config.yaml
n_head: 6
d_mlp: 512
rope_fraction: 0.75
attn_scale: 0.125
tie_embeddings: true
final_lr_fraction: 0.02
dataset: "wikipedia_en"
Each number is 50 + 15 x the weight over its row's rms, rounded and kept within 0 to 99. Layers, rows and columns count from 0. The size before them is the row's rms in percent of the matrix's.

# down: layer 8 MLP down (transposed), 512x256, rms 0.0476, rows 500-511, columns 64-127
# gate: layer 8 MLP gate, 512x256, rms 0.0477, rows 501-511, columns 64-127
# up: layer 8 MLP up, 512x256, rms 0.0477, rows 501-511, columns 64-127
down500 096:41 56 44 54 56 50 60 25 38 55 46 36 75 56 33 56 60 49 40 71 63 54 70 46 67 77 41 53 72 49 51 82 36 56 63 65 24 49 53 49 47 46 42 57 56 36 63 41 30 39 73 15 43 31 42 38 39 25 88 63 60 32 65 48
gate501 103:40 63 28 71 69 38 32 44 28 87 59 55 29 87 64 22 48 61 50 33 20 56 58 62 16 42 87 49 46 66 50 57 33 47 40 57 29 47 47 39 56 67 56 61 52 56 76 65 42 56 48 68 35 28 40 45 71 54 52 50 41 38 37 48
up501 098:44 46 75 38 63 63 30 33 47 48 59 50 71 74 52 39 36 30 29 56 51 61 41 51 24 53 25 52 52 48 64 33 59 62 35 87 45 55 99 65 26 37 71 49 49 46 66 38 66 44 59 61 35 64 49 31 47 71 51 28 58 51 34 39
down501 094:48 69 44 46 28 40 55 60 35 45 49 57 41 41 58 64 76 61 44 62 38 57 70 55 61 67 33 33 38 74 43 46 58 43 64 42 75 54 75 48 56 68 72 35 43 70 68 44 37 57 16 16 55 17 64 66 48 56 46 57 42 26 66 74
gate502 096:58 48 50 60 48 75 72 41 38 75 70 48 58 65 46 36 59 25 61 59 58 25 40 56 33 48 37 54 73 37 54 45 58 23 57 32 40 48 45 55 42 34 50 64 56 51 43 52 44 48 63 39 73 76 46 35 55 35 27 24 46 45 51 60
up502 096:41 86 58 42 42 40 78 28 53 42 50 52 23 22 18 75 22 38 64 56 35 52 69 58 77 65 49 75 57 33 58 92 57 57 42 61 51 51 30 51 64 64 59 63 19 57 41 56 63 32 69 56 53 54 50 33 54 52 66 39 69 35 45 51
down502 100:56 48 54 45 57 31 49 64 61 38 50 30 65 50 33 70 63 44 49 51 62 41 41 51 26 32 16 46 33 59 53 42 69 73 53 68 48 53 25 73 32 70 62 63 64 50 72 37 80 46 26 54 58 67 36 39 53 37 58 40 37 37 63 60
gate503 101:52 57 42 27 73 52 30 55 40 41 62 44 76 43 59 57 79 73 73 54 55 61 76 14 47 21 27 68 32 35 42 48 45 34 66 38 53 52 73 66 57 68 56 29 52 65 56 40 42 58 85 56 40 57 42 63 45 44 75 57 58 53 46 31
up503 100:52 99 18 39 41 44 43 52 41 65 70 37 62 29 48 57 46 19 50 56 31 60 50 34 51 51 37 36 53 72 65 38 55 66 65 53 18 60 44 51 36 33 54 46 58 53 40 48 51 49 33 45 72 57 55 56 35 46 38 36 53 51 43 60
down503 098:64 10 49 68 64 49 59 63 40 49 53 69 41 68 67 36 08 49 38 35 59 35 63 83 64 58 50 47 37 40 59 52 53 75 61 38 50 54 56 60 81 59 46 65 35 48 72 47 49 73 72 51 59 51 50 51 81 47 49 80 45 44 52 76
gate504 105:57 45 70 71 35 56 59 30 70 52 48 44 67 56 18 36 56 77 55 22 18 54 66 55 47 69 85 41 54 62 47 47 34 24 57 43 69 52 58 57 64 48 38 43 45 45 51 70 49 54 56 23 20 69 60 73 46 73 61 30 23 61 65 52
up504 098:74 42 64 37 91 78 56 42 47 45 63 35 52 42 38 67 43 32 39 44 22 67 74 54 76 72 59 29 48 50 70 56 54 49 52 51 47 56 34 62 62 47 45 41 59 58 42 80 43 56 71 55 43 30 62 57 55 38 61 60 37 56 66 68
down504 088:51 36 40 42 46 52 63 55 66 47 37 74 31 35 53 59 66 37 31 40 35 47 50 50 22 76 45 60 51 48 28 34 41 56 18 61 61 45 21 51 42 53 48 59 36 39 35 18 45 60 67 27 48 09 42 23 47 35 45 46 39 59 38 32
gate505 097:42 70 64 51 29 36 66 60 72 66 33 53 72 34 56 74 62 53 29 61 48 27 08 23 51 61 61 59 48 65 56 30 64 54 46 46 23 39 31 52 41 47 52 48 55 44 41 47 38 53 66 34 60 56 55 18 47 45 39 58 51 46 63 39
up505 096:21 74 26 67 45 47 56 45 69 49 64 51 45 48 59 72 70 53 37 36 54 55 50 55 52 48 40 37 42 46 73 52 21 42 52 52 34 58 34 32 69 40 73 46 67 68 66 66 71 55 48 40 31 55 39 30 59 31 72 57 46 65 60 44
down505 095:77 35 54 49 65 48 41 76 74 59 42 42 56 40 56 22 52 30 26 59 45 45 72 85 82 37 37 73 58 60 38 39 54 53 43 66 80 40 47 71 48 41 54 58 32 54 61 26 13 46 57 38 53 27 48 37 47 69 54 27 55 49 54 77
gate506 098:60 32 47 44 44 26 33 48 38 49 56 79 74 51 24 66 42 49 58 25 33 42 27 74 52 30 71 69 38 33 79 17 71 42 32 65 55 68 54 14 19 63 66 31 46 52 40 60 54 60 24 60 52 67 43 45 61 32 35 33 37 44 51 43
up506 097:72 53 52 56 39 49 33 31 39 49 46 50 68 51 52 65 79 37 51 78 39 44 74 49 47 34 35 47 41 38 57 39 75 56 36 63 32 42 51 75 61 44 61 15 50 55 16 68 62 40 58 63 69 48 67 70 48 45 37 42 45 44 57 35
down506 106:63 70 59 52 20 65 63 56 47 46 41 41 44 62 51 68 28 48 26 55 76 57 64 39 43 51 62 37 32 54 46 69 34 37 29 47 19 43 39 47 66 51 47 51 25 14 20 55 43 23 55 56 21 69 29 55 71 54 76 47 60 49 34 55
gate507 097:56 72 51 34 61 62 26 70 58 39 68 53 50 63 43 47 75 79 36 35 66 44 55 41 52 55 43 09 37 28 32 53 40 47 75 78 62 19 34 44 74 53 44 47 76 50 58 38 52 34 58 38 38 77 71 28 72 72 41 43 49 69 74 56
up507 098:39 27 36 43 61 63 42 69 51 66 56 63 77 55 34 17 63 46 53 39 86 32 60 43 48 45 43 61 58 36 63 77 25 50 54 52 67 34 42 49 52 71 31 37 64 89 84 72 56 96 50 43 18 43 28 40 30 53 49 58 37 45 24 53
down507 096:47 77 58 53 65 33 64 54 38 49 53 73 63 34 55 62 24 44 37 75 45 45 38 60 41 38 62 53 41 50 28 50 51 25 49 61 61 64 58 60 71 49 47 51 51 40 32 57 64 25 71 62 70 55 48 59 48 43 40 59 21 55 89 36
gate508 101:47 57 46 67 44 35 58 43 61 54 77 10 40 48 11 54 54 39 38 61 69 55 57 68 53 64 49 73 35 62 64 27 47 43 30 43 29 38 68 39 75 58 52 58 51 56 34 53 49 53 31 47 27 54 63 46 59 42 51 48 62 36 52 50
up508 100:45 70 60 63 36 30 54 44 53 40 47 62 82 46 34 56 45 55 36 64 51 66 47 63 31 42 23 32 55 60 38 32 71 61 41 37 47 67 22 52 68 19 53 48 30 77 44 34 30 35 62 64 50 52 50 37 50 55 65 54 65 48 43 44
down508 100:42 57 32 56 53 62 65 61 56 69 56 48 44 51 66 69 44 56 66 35 73 30 31 49 56 73 71 46 48 47 40 45 59 21 42 25 40 67 78 77 23 62 26 77 87 47 43 42 54 26 29 37 54 37 59 59 57 70 28 45 69 77 37 32
gate509 104:28 48 41 51 72 59 67 56 86 59 49 39 43 69 64 47 34 52 12 53 63 51 42 55 59 44 33 54 36 61 56 50 52 38 20 34 62 43 36 16 44 29 45 45 29 71 57 58 42 45 61 58 63 48 80 65 42 53 52 34 57 79 32 49
up509 103:53 51 47 63 43 54 56 49 45 25 65 58 46 40 35 71 53 37 52 70 44 67 75 53 65 25 54 40 67 40 60 26 48 57 77 55 48 31 39 63 49 33 32 51 42 75 57 36 51 56 51 37 41 41 41 64 70 61 40 46 45 67 50 23
down509 102:67 69 42 70 26 63 58 30 72 68 31 67 42 57 50 51 70 60 59 37 64 48 44 54 53 71 40 25 24 58 42 47 61 44 63 49 44 42 66 43 23 36 42 29 50 46 50 54 48 49 26 67 51 64 73 16 20 55 46 22 64 27 46 39
gate510 106:57 52 86 63 53 53 55 38 48 41 58 61 66 55 55 57 35 45 53 40 37 51 50 59 51 49 56 56 59 28 72 22 64 55 42 69 44 53 40 75 30 49 50 61 46 45 51 49 62 46 56 47 38 57 58 30 48 58 58 13 59 48 71 55
up510 101:36 60 29 61 68 16 82 19 63 48 69 46 49 31 55 57 56 83 29 47 48 59 50 45 43 56 47 36 44 73 79 35 49 35 51 60 45 38 49 63 81 60 39 45 62 37 42 68 49 74 44 47 34 40 34 51 45 35 44 67 52 68 44 54
down510 090:55 47 48 48 62 59 38 36 76 32 44 39 55 16 50 71 85 43 56 44 77 33 52 55 61 52 63 32 40 42 11 64 42 33 39 38 39 40 19 36 40 54 59 68 41 27 76 26 34 81 33 60 62 21 41 70 36 49 24 56 35 46 24 31
gate511 098:60 29 81 55 50 34 56 43 58 66 41 27 57 38 55 19 54 39 63 35 83 55 53 77 77 33 57 65 24 49 65 52 47 36 56 41 31 99 66 24 42 56 33 52 64 48 35 41 23 40 66 47 50 57 47 56 62 26 54 47 50 69 42 73
up511 097:78 37 55 49 35 34 61 83 30 72 37 36 33 36 64 63 40 56 25 74 43 49 19 55 63 32 65 32 42 23 33 27 19 32 31 71 28 45 41 28 61 73 45 54 20 30 47 37 35 59 74 54 44 56 71 56 58 71 61 37 59 59 46 44
down511 100:60 58 47 63 52 73 17 45 65 31 57 36 50 54 57 16 80 58 64 46 62 61 41 57 40 58 40 64 55 55 47 53 59 35 46 39 20 22 33 63 56 30 43 72 59 68 24 76 44 50 64 72 55 39 26 56 57 44 52 57 52 53 68 59